Weights of a small GPT-style language model, trained from scratch on English Wikipedia.
Size: 13 layers, width 256, 4 heads of 64 (2 for keys and values), MLP 512 SwiGLU, vocabulary 6228, 9.29M parameters.
Architecture: RMSNorm before each block, biases on query, key and value.
Training: a variant of SOAP for these matrices, 7416 steps.
Each number is 128 + 32 x the weight over its row's rms, rounded and kept within 0 to 255. Layers, rows and columns count from 0. Numbers have three digits each. The size before them is the row's rms in percent of the matrix's.

# layer 5 MLP up, 512x256, rms 0.165, rows 324-360, columns 128-255
099:132179099107177171119182146133104156126160130123131077140159142143095167068126082160114182133108145114145129158073135059176017150146168110158224109110107174116104177136094078136079121125161124151118101171124162130125102198050123109138080090074145151129182138125116158074107156069102129043106114140126080105110148094103154129086111166167143138132119139084154116132146181164114104135102
094:078131140148141105087159131163152162140111079139095129120058084158128138103182125093150162145134170076130097100148161122126159150153181155093134070169072089127126118081141088213116132091086078132146131081190059117084098124140107160107146153155110163137094143152066168124152120166046109154133135124061129153118182125154129135123176130074117167165144157139134102082179132155114132094165
101:133124097131107173104123120091081124075130136119106089182150170127090109135141154082175117162110188128122101093098132110143171110193128132133134097162097168130109131188122129118194120132131137114115190130093089148108053143131161080139069195190145119177130073119083163108101130152096092193108161077151122099137135167164140127159089149134093136127104189148126076045181128113099174116103
103:163111168187153094131130105111203112153079073131152168126135111143126100148113125175098168161162105115111162126107113136176141168133135155125151115114154119133149145169133095147190158155127131137186106076132118169117084123134131139141127116113111164074165184122172119065135142068123128083081165150123135099093089161128109099106115109129098104126146121186160109093111063117123168133108
111:120081180115036134090132180130102149103180163081123156143126143139110130141095088083100188108091110113112108125093135119120126166168168171097095159144154102161132131125070148105102121102148126135197143127137117151181147134168205053146166167152104124126116147080115178197124077141075105184086166105111177158106073107124196149139112141129131137132124112101156147117134102101103094180140
088:103080128075063118101081094163115125228146075159126122168074096133154180204099148056095101124120124113178104115137186124149161091081153097135155109133102126077097063136130150096174126178149180124119153096133144118113054085097125141116110154151131134156120092123153102175131156133077185127059123120195108076101147202071121089148068074115108120136137154162179132158106090152133104164138
104:129106123122055130168041163160131122110114154167110066109166118140128122166170078143173126066117123127135161116112126113085148080078131149135176136144136125158111162150164136095135160153138187112112113110139082168127141066100144056150109090119171161158112165131137104113126116169090125080187141041099079114122151097139105165108152172107091140149179078099170108139118132216066143119147
095:111132153139112118122144105147120110104143132090137044100140091125105092155172158106119106129072138078101133149147116144118045091110096139144186156089160158090089158063134132101114121098143161172154118111169128132115140191107117134157150186141162141139152105115147110128172109057208125138142182165179188185164087098178125032096101173121113101127101122114120129102116145122084138170111
082:143117146132162129153104140181090123152181091176098090106080149131135149152177107150169134100074115160116107109156096094156161097092109121128138103103160154135143064116108102122125140137142118130156138119147171139141112139203097141156122092153141119095181166149125173190125100132183127117131133106218104142176156056107091151155105107167052189143166165128066142142147060149132165126115
093:126161171115091113119143141112131113132141151084164164175113104147143193124107134136116117107067144141168170174124160098191127160179218100089086114144161092157084112173145217111124193123138148153135175111100127190143102107135160093113111121116096061169135112099167117167197124199185129164189108171093144139124127136071151163166135170123099123109140127122098097128050113094083093047128
102:139097138161165176138111097148195057149117084133085114126100150181127102160137106156121165120134135127105142183113128169115097190092142107128123078142133102122179137087171143109124087157104146083089179141142131159180130133128145141093124143108158101167097110142074111117079104129168139113147119121102165093149115129174096135135125110146126125099095141200169099167075085148159128110143
101:143125117140118111117110096090134146154143133152091136131134119134135202175138210110100116129101118159112137162120148093131079191180126089154097122127138161108063113111142134147149124100056049183166095144164095111055119202145144125159166124153136165115128120148179142062169138143172119100120150114112116194089115136122195150089157147098177159143110140159104128145146101134122113072094
097:153152109167119147115115121112126162140080127121122159098126173111120138103107133095098172157108096146114083123113122124195092153109153139093182127146073132101140108117133137067165126154147119135130170136093106174121130164116099111082128126083158148177144124143079050076193118157128110165172156154117108136140165074198145144109181192143071094126013057219144142148111079157125070156140
084:095146110154155156189115158161087122086130161100202152101063112154149117138062104113116144117180122183153121132121181130157120168127175154123149088131106148115148100123152127123175119171021171096150097087152179085155159045139113129078150065173131107102135182131121141179104107167097145124106131123124096133104172141103135172147163109136105112080098118131142153103086094170100062149157
092:100155046107150130120168069118129095136088095129087095113112074112151181135095159102135094128111106081109133119149129100127145121085151175178096175084230067170098172114088149181065137127112146092122145199187154127124143152118131100157061158154152165162084092149133145108099145162145159121117089149158133095180185090108127136122117059146116161131113089140156111164116142153075160151159
107:118117127021119151156182124148155078150163127176146100132124156165106178077149128128104105048075118157154085138150138161078132138145106084105073150146120179106066115205081109074135110141141084097146148135126109138107171126104113123166123111157082145125128164137129115108142110157112103098194150156056148157133143139071133146155116127163114128201096169140147105163154125127140129158173
094:118122120094122130081182162104150105169152132135126113055118066113151096145090079169111082160128157132095128093158109125124159153106159093108160134129128168144104094144124203123165087158151131128146123173172163105155146172189139109144133177118061086089176105130112130101114102130155136148065120103055146154113116170215084132150073104109081154106193051117141183184131107085090126105150
105:156164154158149119068143153146151109095114104178129116143080118151157082123154151174159186073079108194107116087088095073085089127094133065192157174154113176121084121171143132160135161211065118141132180159073173093151108204143131082117126127130072128126103075130154120155103099129164114145146120124151133139134061108158160083199139168111115193076152118104133095117126105116157118086162
096:180160101062160128097133091149143099051173098168161068144063170154113122071082169140146182104105147149175151113138150156165101059129124131103109082043108107131132135122106091102087127134153103117150122112115120112136126180139101080098126142103104135115094175115160115106156156128112120089062137143115111135086161105145122072091149187210133139127216133162149133142123125170107124127135
104:136148108167158156050132131154089117122092157187151167169147176143116125145154072101112168142115104139119114174139095140096087146170132164152162097092102123095168108134169137117137080139114146080177145161164123146139143141134100175179115133080106100157090134124118110153084148156158144189130149148101159185140174129145133171079163142119164141128182019131146107073122145133174150156109
112:067077084153090105114114103139120125154116108126104153127116100124082107158133064084115152150087138138116139140145133172059089041100136141108137139124133117145140119183081121144155177136059151060158143170121079118132141129121141138114164146085148113120141170094147133123140131109153163111079199078093156135174114095095155114156122159123134193125126089097135102152141097142105165084128
100:095069102160103141132103128156152174099100151088141123167133126182183090161134119101120116122162150143138124175083126090142152144102118155146141112154093161109150136181118120146192095104081146181143080139063111086123145130137141005171153138097134119093147137137147081144149174113200077132142076155086114151064103111112127118113125096139134161083155123161156148100149137163138153140097
101:122099067124144102133109134102156119079148144126120117085070167133174184130124140126080118158137138095150150125098091123088139094135126171123069163154131098174115103150170126088193098157120106187175117157152128125137081124108173124117142095145115140131163098130096105166060170122084156070060136140141151181131118156191171134127090077066102119140126078082101098141097181102158121098164
102:160165180086122129157148135115122155134149096104136142109129138160145114135168131097164157159095176080105113199139120140173103122120180158170162186104071127093113114131178155142142203111157110138088183086111104096112107039156141149134143111140128156158137108125114135089144131114124069118092134156160106127174123104138157159118163143115129182125096121113130042159176192200094137146159
103:097219117174162092159168103122133138111103184136095110125135097205179181166107191078150096146171126103091130086145123130160229102113151124100123141140137103104159133113117114159192121143160115142036174169181080130149153110131183096131117159129119129179175064167137156141122123098108073121106076159137204155104120070081126113090109145081145160105139161153085142123131126143129125133090
100:120114156094057103155144147144117138164166133108088143116179139088121112052150132118131158128155100164204115126141172108133060198109122127192201122125145137055122165091101166120134096113125126146161175112101094109155112158105100110158127125093234151105132118113144094042169093172118134157066149121110099130168168109155083152090095107153124147092121110110133125164161156075111130157132
103:125073107153125117074079052130095075163137129143128157101085114114163118171099138126142108129141142109168172123146136094108158117092143096132170134153207106142169106047103111140118136071210165104106138142149092114169107114192148101159144110113076164103097168130154111133070090115131078092194134145163134091143217097166104087091119194124130141118136110091158150095173155088150135096121
096:139102147115198164148132105092188150177221110127151119086132125052047129074162133116141106163102183105102087123115144119177188110133119104126128116132122123096165130117104148138124122091140141145128069123098159152088129092046060127150109102158140174112118104135145115125158093159101074107153145154121200164114163112115164060146060158116122150109166163104079107077160161128143136070121
099:135160185109145104068121168124090090115077082118171061197155149149111192181093126146177143112147078095090140222125128119078127154179157162138106141107121113113085145147121105124143165104113109133146121091114180089105121085103127158155148137167137123182104129115137099120186161098139120208052079147074089112075117125140119136108172099125139137107131200130131179099119109135124140097109
108:089145102151126148109100123169170167146116145100127172106111107139178115115118076183192122153131172150152057145116108060115166180159118123135123098140180102074184119156154090137125168143107119096095122070165132134134103076137169142133158047098139111084081110069117109170105123112110117161144130120189126070115170117089096107123172178107143096154096105120104122128105128089129163170094
100:141153105166186111134096185005116132161124184196100106122156091211120118105075109129150147147130130185135135102200114099168123119121155124094161170124128128140085143116139179132145103159125065131103148092101134084133124131171076130166075127078140140097090154105135169153133151092163091097100131119075151155063049150122155094144097126154170110151150150129112148096136129150154146141165
103:182130166099090130162083142124125101135167114134133066104162146126164129121152138073120139092106129145119159159137169133151122110141100129132146121066068114092087129143144106084143131145129166170104154117125190172161139133111156130181054152101121153126161193118092100099110093110142078059120125169108082102125121109189050107149157123188161121130129128107094100099114085128072158123121
101:136090105104132200132068116087113121136126047090137179101092118128108134076159112181169108128154144132103114135114112169151135100092086161139073145145145187054121166079201096147092088160097123116138132115073118119068112092102066143110068164087072139090093174067126147118113076105096130186175118120137148132198106168043111066140165143156133139140105110117143115150080100112119144182111
098:105143146120161122093154145119121131176177174076141098176176159213160171081133156136101083126123166148168083131125119082178126092106133073147112097173160112100130176109114083152121157170117151083114190118165133117157126074175137136123179145221106166137129157110152118149110082145100165132178134142101116096123167110157124083102119136118105108153068087099105042147131151103189138090202
101:242122124145093131113112137056152110123090145168159076120117170180019142117147166174114143130096097152056127113147104150157119115190080151115170117145201089150142084085118157151132187101077167153151155113083098132059123101127091136189116146110190121091164158126109140090163142126142095139081134116109106133136156100153118139176125150150079192086122131099128123121113112133137146145148
090:150123119125189129189127117076150096098126153102151085089148131146169129137081188128163167131125142069171097096117128100113123130115157124132099131083148181101125158131115118146159123130191071149130106087128073162163148125190118094116150103168184076142130074144120115126143174089081120144065113074151131144053101108127157141104122108173109168169143184115099133176092099141085091111094
100:145112091153162092120187095154140152093198095128137047138061087149192098150114120089152149086125141081126110157128101149104075102155147150132138109142124142173091127003131027146127123075126179166157126116120122143144171101114079112220122087117106164127160133127148132090129125179122148087172159124140165100144130149099121125151151171076147119155112145168201138112124128157101129139139
# layer 5 MLP down (transposed), 512x256, rms 0.16, rows 324-359, columns 128-255
099:163107145108133121075106140144134090140085174103141148084165106089098065154127105130186142115163195161175131137119170074123158106160181138161117209164156130146107143138103130138115180090097060135136171078088175147147113090101111163133150165096130143195084157143150137135118127081026114197119135082094101127174108137175120133119152089123133144149073156091110054109092122159079120097145
098:116167152087183091125113081146061090084127159133106086115139198141111094061143134080142150127104102106101094143116102145113088146127120130165154136133158126123129116158153151109140219044126043105114096105140130086057162076128133116083097148127120149060171161132133168086146091145072097071103111141066117118170106101098188122156142143151220086171103113108166061160175140118128118171137
099:120117147167116114138100078102122140141109119136183085124134082104121103114074091143143062078140151103158148080112208119145100154105106102120110095173087128121093147086116136094136147117090151121146117120099071090118138148111137206145113154105088194097118142053099161118079132093104090133118203188089143130132107099108136136128098114169144116110127095112118134101107091135186181130162
102:130091119184117111113117119103164132155149152118098152128103106146143130159157130169122110116091132112129089121176093138165153096080133183170130151112099173099102143129201107115037124159112149143112120098114153110078124123192116091097185162063110118100210111101127131165114149094085169118111107135076165132050172138108131128133103128085053119175093162120145185121122110136154134083143
110:117086169079097130145158122124109153129137132118135127117190156151142109166177113176103198145111082124132082134144224125132155113169090143171115129133127084153095056178181128066116144073139132115137084092078141127110108082158141121109104123176107173088139089045148152133142088172142101130126102154114066122146103154057137124122156126121114106183086077085168115182100091093168136157149
092:093169107093164136096132140097095136137125111127086129119094061118083123146148136109142153150131197155109106091139134147166193131127135140071136112116136182160134146090082129087132157138114134153154111137126082115125197133147119132118142157113136145181148165161189136120152165139134115203114155179163081127160143117120198063132097140121160199149132131136126165136169149120137130075130
103:150120091185107127091039157120121138117144155153064142159086131148120140138157107087097072108188117136130168114140099141118113143128206136132155133184129143135168132147083107123090159123112159147129125139130106119127139067127120157119153122189089140132176074185117122108218064122139137141129183065092141058143152147191149136111126187139130056173137189150139106195122142134105113115117
096:100128143130099144106108133158125125108115146090143206092129096126178111196120163141188164118119140109188133122150133142035138084114171145148130128115159104165104172192120128163149176093098126175138127108104084144124011147168108139143141179198194132138128120118128135072107200126119117163138146127153140126118129115110094140101104154173047100158120152091103172135076116073074103164115
081:125155137165117142080101084117088154148115129090138081179103103142150124134117158085118108082108082118228113151112115141133140152159107115153166141152080127111154137145165135168146119092159131166124078169141114096137061121153139142083122073107149053183149135064130139122075160168104098113128152126120088098094181192138130144091104116150082097099102120180190160165098181109162150120144
096:186089200114141110104159129149094074179112166171128051169162123108154201128086095142142116129123131166101145158144116143118149122098164096116109099143162165160117109169126148162089107183128165113152119160120063127143166114189163103146152103157110072124099141170116175102154129135143170116135178160080094111072084098133124108107114152089179100120127114168111084156153133093133137097175
103:168156047130157100161142114126082114174128177142077122130093107109103155094185077100128121120141079184145065146084131095093209127130049115124154146134080118160145100166132061147150120120165097125057138154133114110119090136127063118149123152135145104125112204151132133096098100192112087083084120143113119101098079126057096176115169108129134140099153098156134141152085157102200149119104
099:140107122121212077111122125124174105171100182131185153133083101102112108073108111181106162140166171138092123102174089117119107113129157143178122115133133079158109177168170127102114077086165126139108107095134167121114172103104153166109104097080122129104122218105101120137114084118111110113079159071055166120113127089085114200069140126159144038145169132126126152125122127105165123124132
101:091166147160132106129100064152167198151130135127169134075108162105120148153153111092124120127141134139145117136113104108110120143112079172125119093120133105148124088078114159103082119131161049139162131157122144063112177123102107110126120141171113091132134095129127126081154138115104126135158088102150069136149151110129189090139174086061113183096153077119127058131122136126106121091110
085:097127105112122096100131118113161142200182110195107178161138070103124097164176091143151155148093164081138162141152079133092128150112110178117154106114194112082066141075077159164107171153157094139138140102102111140123142118141139137147129111134127092147111191133136111106159107092152111165215130161110135145129134138159106090099104140124047134189106132089098065111157108166141188138133
092:134129119051119168119112101131128094128119154052079076127073182150158074166164150159150157139105112117092165156196184132118076083121097140137115135195153096068176140072169127099166070100129084128142142124152123103167169130117135110097106131131124178121113083091176086146134084057165131115089107150138106160072144099070120096143119067139139089102118186141130085118095094133192152099131
109:116130135176164132109194113145085144169143149169165118136044172123082104156138102167129099181163128177110149154179109121113128177205158121146142145112088170110109142156126125083112148144085199079126136065069128149092143146139121150116125133121148110096098127120113156120168157140099142159136198129155132092105114124153136128122119147131154208053137162197130217098092117153066112119095
099:117132117082078084050127152161177107133154117109078123117084123167164122084142140161083099111105166185152159090146077100112172121100107116126177135088107119148181130144131180118170127122168119180159104168143101109105120120127127127140071116082102136063113176141122140125142100149094183106087105069119118083141116145133103094119206134135133095103104134146117185156076134168171116104117
103:173136192125144110061093122084075100094069117174174097056115155121142142078101124157120090092135120161132112139180134155146146126134120158131116121105150155133151116146162106149110050133141080153127150128080156120120174171083132133171132130159159249153086118116150116110151077162097161140075088104205165157129105106167076157165127150138207140150118092094100095121038165135113117101127
101:163113145116131098148169038203149070109134127184222137147040126077142082145116158125152119146078199159113106089183153135131108146135113177096116116103126109112121125120136117081101151146161119182113119158114097126154140158107079067109149175108109152133105133103106182119125147124113123108100109095124119122104122145153105128123103160138177094121159106153086097107097106122117130136187
105:078078150166167108051139104088167126148160157232231120118169128089157134127127146126157153115153113119165135109099104177097120126128172086132141063097122141098119100162131103109126111098142113126160171121182119133107161107106095116105163099148137207174161119158122170154175142134163129154141113138113189159143080110154120092164142097098094114152104141108095138058092093112089031099102
107:120118055151131123130054139128129106082150135100194121131127152159126130148135193088119115121131124153165132110115136116150148126113109095071122136116098106119179168117178144148126153149099168069119112139106116143122126117108132155070150134176169200158139149140107148094098152125100104154099155115125181143113161111120164163151136159147000132037123118138148114127106095199102139088141
100:124065146152126121111065106132158186125076132187130132161094129128119118116129143141156186146094190129096194148175121166109121068148201140061163122163104123144147191153143140207118152136117135163152116191153157107131099177107191081099151088099136141130140135152178129097120129048122097127147148193096087103117125204145099093142108117148144121108168154135113114123126105161123115173104
103:144107098119104089148127119162125128111156098118147101133113142126090160076160096113075126147175177161126086157121096152122139115139123127089118186105151117138092099110229181166101142104196115163102100191122102056178178068142187129149100213165116181087141136188116123135123141084127187133102164157117067124177105121158113137149130165122063086080123155134088105205118142131186107147170
097:128103069173098150106121093088115128153160120119165164129128138117153095187141062176133146118178114140093102100142111156099220148147168046153136095114114192086125107129130127170089112110143122112130118137210153157152145142145157120132125109108117228163149139094119133152132150151096136141162120151101091102147071116132100154130085104183034075117149094101127173110160139095192105117136
101:133102165161154170170146161176119145111111162103116137121106114139125187183177176146103091198103125085137149138111170044123128106139128109193127174104144171159137105114131111154121154097145108133114140163172104127152089123158072105125100202143195081130119088158213165148110172102087017121164089171086120100133076105102136078128151088146091191119123144138125209165161096188078115156078
100:110135076197157114130141127131129162051125089130177150150086124153104137116157157136200147105123121200167103188115128169107117114141191155128079149127097178114146155121104183052095105091127157110090104095116146134136162186085142122115091120089144088133118089080136109155168115155089159161159128161102117120105094177101117104058099132138047162111135126053151078148111184114157074128128
100:150118077139137130097101104160126151167091162145132166081115102133142175136138166128087155147085157073180128112121101101130141155159114124134154141144119167130084154118124167156141137101192152147095145146110138132152148161158123163063145149150144166136139113148121043148116114159159141118174167143164077075094130152167143078147090143122072101102188119051131100193174143080147126111106
100:162125120128115149094080104147137107130079105082111101142095114120066136125113136133121091162130113188155165087117136108137117120074155131118063094115190191108149116173082072172135130145141097048192060112109179080087146123125107218112143143154090047131135120118106076140089179111129174123086168115077135135109140120110181107152162138175116146111113170115195154111125118136158098147120
098:142100158160086107097020127147170136111141170118119127147126092129115191126152067108129109175161137068084115118113117136138114090135160143158085201085169128177135111121109101133146201103199075114120130166111177131144103122155129162137065137173140092127089128106099089133130113098143121127135107185127130113109094121190081169100127154084145083084143173164102062138125078131148132078184
105:128096154152162124110139116121163139116169106189144166176131164136169149165085119143153080077109158160115091101152139154112146204111092130064144113163185123176164094152135104074128094106089051149135120159146123121080125134099106164137143111117102217133151099075131078142105092135080102132144128198154129141169159190150153100121071132112185145175088105185158121109120134100163123100098
097:122142082145101125123115185151119129166118128055040102151140092148074081079189127089094096166163151169086095089085107114127133146120128170121103167091152139094110124099102158166122102151123156109154126130063145115151101178121174133129180136159115062100180140146120165127062131125111103152152161184110088144091133147127100079118108149121255130120096128117119107152125117085161136104125
103:110112177135123117140115113174120111155095090076140152076110123155132078129191121178150101104170122149090051134192127072167076119146136155128109101119102160129145079134123085087106116187129218102125159093069188100133164163125109122109178151095111145093091143130174097132129097125148151128071117114111114125113131127119121145069139154135124137145140121107101122109120100200093053132122
100:172136202057138130150156137126108113111146138109102093133138107176115172131071110095141107115102109177138151110090127115116085142146144113113139153174105128169063118152113182117157122083155057138191172139146169059168160139126129126164150106066089042113065104172073206110114143146125204166169110136178214112130080142138070152134102125182145121143137107122136038119170167149125218131155
097:104125088158106103118137071143148069131211094083163154113151145137135136103148147124068117158109148150100139140113125111168140172097135161098122086156140103106186154104114160188165122127126104119156136150119139139117144117170113170134162189078092143143102120112107142118181097168102138189139085158108138144122106109102135112159141176107073066156124139073123138113087138119189166154177
102:142092155126079113149156138117219143166099138097159141150147170160123124064122143107117149110139134149098089147102139136137086156127120097165072108129153172139150098167159098147131161150103162113174094173047153096118142105101130131134182114138080218078158146122116130186138127152129119109141121215181052166157154058122162147120136125107095140165192113081082114132146090134198155100154
095:123143175157150080168093117134140154127107137075204129152120119144160091105098193130180083131127148127168164147117193094152065092134038117205116097105103103191140173136153166115161145123133154095204121118162146075076139148142059081139185149126175140134087114148119125123099154128122151135096095062166102143097148135154175191142117149108169136114122168154112120112152099162119122138202
# layer 5 MLP gate, 512x256, rms 0.162, rows 325-360, columns 128-255
091:093136118141127137054119134044117067153147112109058171166142102113129107105154148093135150131131192099143120124180075183122133080100100184103172093144124165141156144164106109117139148126078094131147133060143135160146150126160139062110098156119054132120143147115109130120173108137105179103136199084118122122172181105143129187182101137121134121163147128150077118144108174148100124125135
108:161179166119083184144098106142075155106098148161121106118072138125145162097161148229119159137064160137087089161169128185162096120076165145113138165116082186154162135102114132118161121104141101076115122102150148104145150143149154134153124110108150033116149145163168150090118154106130152155114141098102066079163146097121155126127123106105172105182149097100139129128164081161066098213139
101:195161145136102064097131125129221125066107137178139158164155068128062094083077184099065200094123098149129085129113162166147129127131086184089141146126151075104131148123098106125170135141153129164059120155181127094095141150110126123154163096196149145135115114079115164087077127123134102170087134110121118115139154120165128165117139114188158131102160055100159083130123160160147108134093
101:146121128048128109163106190182157123155059131095151178131169156143104141094141147093128058099149139126135157105102117117141117150110138136105115090125114101054114168120134151142154115109072145089167140203092135171094152110123147140077155115104143070112162104102082100131105102082099196121082066101150122171132129146166097133074094124121154189098133151147099052068118104122036107102152
082:110080100102080101154119073149153186146143071076148073142149166140123113129104119118155087108127166134152150184100097093121147112098150147091106175145176113102137047159146138142163073144187113164120166136147126121105103101160121148151129108101155112112051099156148158148131128080115165067067088120042123154050115116090137172063089164136216141173116132141127077150105124136107123189159
108:173153120152135142112127067123077134167133163111109144120198093081060161208073130141139113083117157153120164077144117158096071141093160154139143128171174100141117166134068123096083167078119179091130148147083132116134113162140095064146138081170087125101109109068141131137093182175141164136104176127131156132147155102128071121126133145153176154108132177114176073133137140160114135129153
104:141099142102085099092153138135135072162128115118097124136117137189105152189105175091172128159145099097174109047116122100175117104097127172103125175165129070163166165079164083146130072078081079128055126102129152140166137192147122184148097137148120127149130069164144093085085083093152136126167154105110163111131149140122089042118104072214146116138119137142148095060060158095130079203146
074:159079144175118127127139169075145095133086106059091189175144103122148157105072169127120152156104103075088157143125150141116121155118186152098118064140087139107148158197131145059103137150170111154115105123131177066074154103165134132086125123104148158117093146132166142112122184131085111135112173140064125147081150154099082087081153190103033158121092149101184188138128085137129142160158
096:110160123173117178126069088101105096167161103099129152119123075125121125152106134160149107129166131123129134083160149137102086177097118176123119114128162158099098152123115088145109142127113166147102127144093123125177071157110206142047136142133119137099207104078162047118097126100204141190077091144135124133086144072097110050166137124129144171111115155138091133162118126133154152218076
101:152172127147091145107174058130111143133135109090103155162147130141146102148167069077136096098152109100069076100166117155148133160066142084093108135108130123154189082147152093128122128105143073109058121117084142096130106116085110109113136108134097114175063106109117056132163103131135129106153153117165129087079200075097095155116164093141104135125162207133111136126145077112143105149157
100:200083120117167199166086073107125155112139111215216107176098108038112101121130162159157110169149118143130097101168091096171141146166101126126178129131106127089148073102169125115089154096190191124154085120138103141110160070132166084102106143128134097118107153109132134098095072096116099137145169100098101104118113148164071138106124130161208168150104116157104152127112147116165128134141
103:152138100140122136127093169132107070136123186201139087170118112170126115082132142052137153137128122134151155109096139110125136123118072139075074094141079089125106139133116131091112124150062141144160169109115144136124098106141072125114133124125149146126102176146140094154079138127098170143124131123112126133136161107077111142071093063097188142130186104120182149148228126144213142185150
076:127144063084140188190140124158192148103151097135141126118104089095116124160140178101139175171081081132113137094111150147114111119095134100110143152145109114152141090124138110102149107090075181100158082200147137083141109149122112146129177121096096152152173145094142150112102096123125148126121094128156098074152112090136122189152113063147137155186131085160168103095181156135137136104121
093:141126141161118164090154144182168092152102141119180104115102137118113122143137053158123139143171155111152135162181104134121126079139104174138152176136145130137153138105135105108168156106111119166133129130143131122139133098159118154107097156176164079129155171071184094115060120103161064168121136131117160140145159166114166152146155102158131097113146137130138095095108171157143143154129
113:203117140147075053138100084121129142158078160168114143125141182134131139136167101146058121092081151146150097145155133132110129195051090165092151146089119095129156124134129127167132079093179155134099122085149163136159110143123110093152133174121099046142116201082156119107137170138179096156157148123113144119135126118131028110118156131130149134151104158193140188142106144101133165101087
101:163147093102119139069169204159168064121085107161119137081109103172120176124159112124136099067136106160142084153140102167130181116091149081159141137113119113133127149119173157131115149117197113164071170086188128149133133122093135195128130129038108124154104138154148120121092119122141178114139157113208161081151106149135109133158143139097111111110160086126132159178096142139150149156161
105:076082120134057136158149125165209096121178163107083116129154135131118155157113064129064119173174102135094138115104152102146136088159074139103081194111099082130065069123094123114128138089145081134159115100177149151153097113172143150048132148099110124125199135156111140117113114137128143170119162085072131089147158208126126185103076119117123112088145164126150157158194135128115146105174
095:112167167084126129114072147090172165120093150147133164124130041111147126127202104073090123129175140107150122126137093112108097125130107123125070137110151125142175128113095129093076112120207130124114178186113107177139150172185156091157160162164197111183111113100081143138145115126131136129170118157145135110171204206147119122119129088106129166068080156126160087156099214096064087131121
109:139178111188159139156115109117124169118164163153153134133132123109094190151087118130158177090132065097110144105140080152219040129103156103147120097104097184101182163132133111118088063076141070093135157130096097125097115143145177123145108100120128135068168133097133126084174079182160156130162172130154148122091086131162114159072177054128166065161123141161085080200174151137189133127143
105:088140132133133089095128158099145085127117146131123127171163112092094155186100173150098163127096148140132111113112110163157142158102160131127104156143105113133084146108130174118157202080135207115077087179085051152173121101123114168080089143152129166163131127113119117068085130118086110102084158129114179095128168160124125074138131134120162220091133122095111037159173118120138083142123
105:146162107126126190184147112082126115099132077148064149116093097118117186137139188119098088120108164137089180139154151168099092114086115143024101147063147087107126138124149182131115118152092096083100112091123151133149052151136093167162147146136127078118154117143059126143103123080195127097163145124155127094091164158157122143149107098077139112025147134172130097180126099099148129130129
102:116171156098127145116072169164139118144079135126135129147128144170117085094114153113121119094144132145129141126126155104110089181105093073174077121065124101113133139115113105047163164104061120067141103153119166068157114177164173137104108077070136075169123101133133179121153137100115108103142127135104176085078101140178140099101164098164135137157178163141076162101210120141088110117084
100:110116114111082130098129144147196171120078085165165104142102120181125149188154150089111095134115137122114129172126166074134110126105197108173148076110091137148132163098131039127181092112143150105121109135148093169076141161153150171124118141135121175118106145091102118087122139132164190140120131099115107135202122152170079099128131103147216219153114132115111087161088155123130107138164
099:138132144171073113101169141102192082108175161162105089058104145110123107219117068162138103145139143129104139120109086176210138113114136142114114148161116112154096113086122138105108092129147138105101119074172129089125174191132109141125055172104049116191110106115132133168114189138160106187127059114100169111182079121123141146168086130109153145065158119144134149146114121093149156094163
099:153101121177164079079098111122094099076126117135151132074126107189112141113132134177134089066152169182148084180183095119117121115093132150131142109132147112183127145163093114165083160090188146105107163153091169173162158144136156105077148158126107155150087135122050096146154164106202056149141117135098125115124103184155149137155100118077148107180189091142112164147108127139117101167161
100:128119116173102122129094128124175080134088101139094202109134133070100105126106121118129155143105164085147161083152113119118150168150138149165115125112133154158142149091148097093141084090149124121186112171127164137191152077158123153139083124166138129128147182089089110128096126124106183134163136115234130114077144163202129151182166204165201130137137132152120144174139123126156131144078
097:142153127152170132139159138050125132159172113088154142127118102093185189118105101167065157092118179102099104145127102158156159169087131147151174101139097098127099131130148112115074133110094137150184132135078205110097112158063138125145168145168176101114180141155111126127164152189207121137135101114177105090160145081104154077139135131104127127220118065139138098144168166120129140135146
098:174142055164102124174157195098075120095124133115106143095118185125120154175106173101189119085123138096103161095122127106204125200076112160078094093151145071148131133122133108136106146138079201142162119159144128143171071089103083090111146138118113102137159084158106117122115095136145132125185129139102151121145155173109095079075104116112105153178128085127109148151167166085130168126137
106:093167159109169163151127174141156061108122116149123090136127120135185161161191165150142143132146122144062159158116099142189121116132098093091141118140153130144152178186139090123111097146133131150072102096131061098153077108115180167116139071102141099147105095108114073139120103082138101113120096134166136069143091191127129096149128129096158211192125104137150242109166142143108154093147
107:148163139172114122094074159142121054149059116116157047142104110150103128110155113097096118097161107176082085146057105124110115111137116101120095084068110119151082123228132093121133151110100165100135138153140159076127107136165135103097169133131167163132139164128141186116106105112086100146084112102082145109125088172146132063139120069090146070135153100093106126123122080127090124145109
104:155141145130107188149186132113144130130155104154175154141154121144088145123115132132100159160076162099133185099102139167120050140107117155165119111153131149156095144142146138123110174173119123136101173176121113116125129146085085106061158141147054119189139136093144099152100185142111129151134130132133170093117185132087117136165107092142129170095077164165145084126157115121110128164205
100:181154066090149100171143145127124159149113109096170101128135148182087138109139161140109152069127102169120121167154147068119112163084110125107115161128174097141123168213069133149152112124113137102096112116130141060086135119152184139116182092110095135111122150126170224047156158081099116141114096105215147033103128173115134133153132088099182130128136154179179096128107131141134192142155
100:127084177125160137147128082184100153156138121146099115082035189150090131190082100153170094154150104177114128145149133152128223148152029161101167100160162168164093166201100158150116121082118162145123206112085130106096134067155154101156156150129153096170170167135107163124136100092082142123128114095163114147122143141129131162182135136113163146125189090131156070111121120122118113076139
103:047112104148076125082132197116091072090141078096099107077170084092105175178126162098115139108171178181110114062065098136163155082068096152134065158097092134124166139136119187149088155148174130109105123152123123125195171140183191134124147106126143140143073171131159137107150156122124122139087117157138181142195085129136117157126148106093129076125117119115162103143176151129103118205109
094:176139138154150155174057138084079131098144153120144124147146159112107082152180140111163089132114126124092142148148080133188210062119110169133083138125160129170180107117080151094088115115120100130121136148144125024109226127103189147127099095146135126179124153113115166126034105084164207129072086138112120126104173133089182153139090105140175098098085146110086139135087095121069076111170
099:110086142136077093128119136113159060116127117139179049141135099171095145172135121093135065082075110148068072100171152078164156139107141170137153133118096137109098113146158125160052129176111157118152115126129097130131130108141125124117150171131115065114075159146116103128064085108109137146134051126117080138178153119126162124080121058123093144137138079125142189130120092125104152147174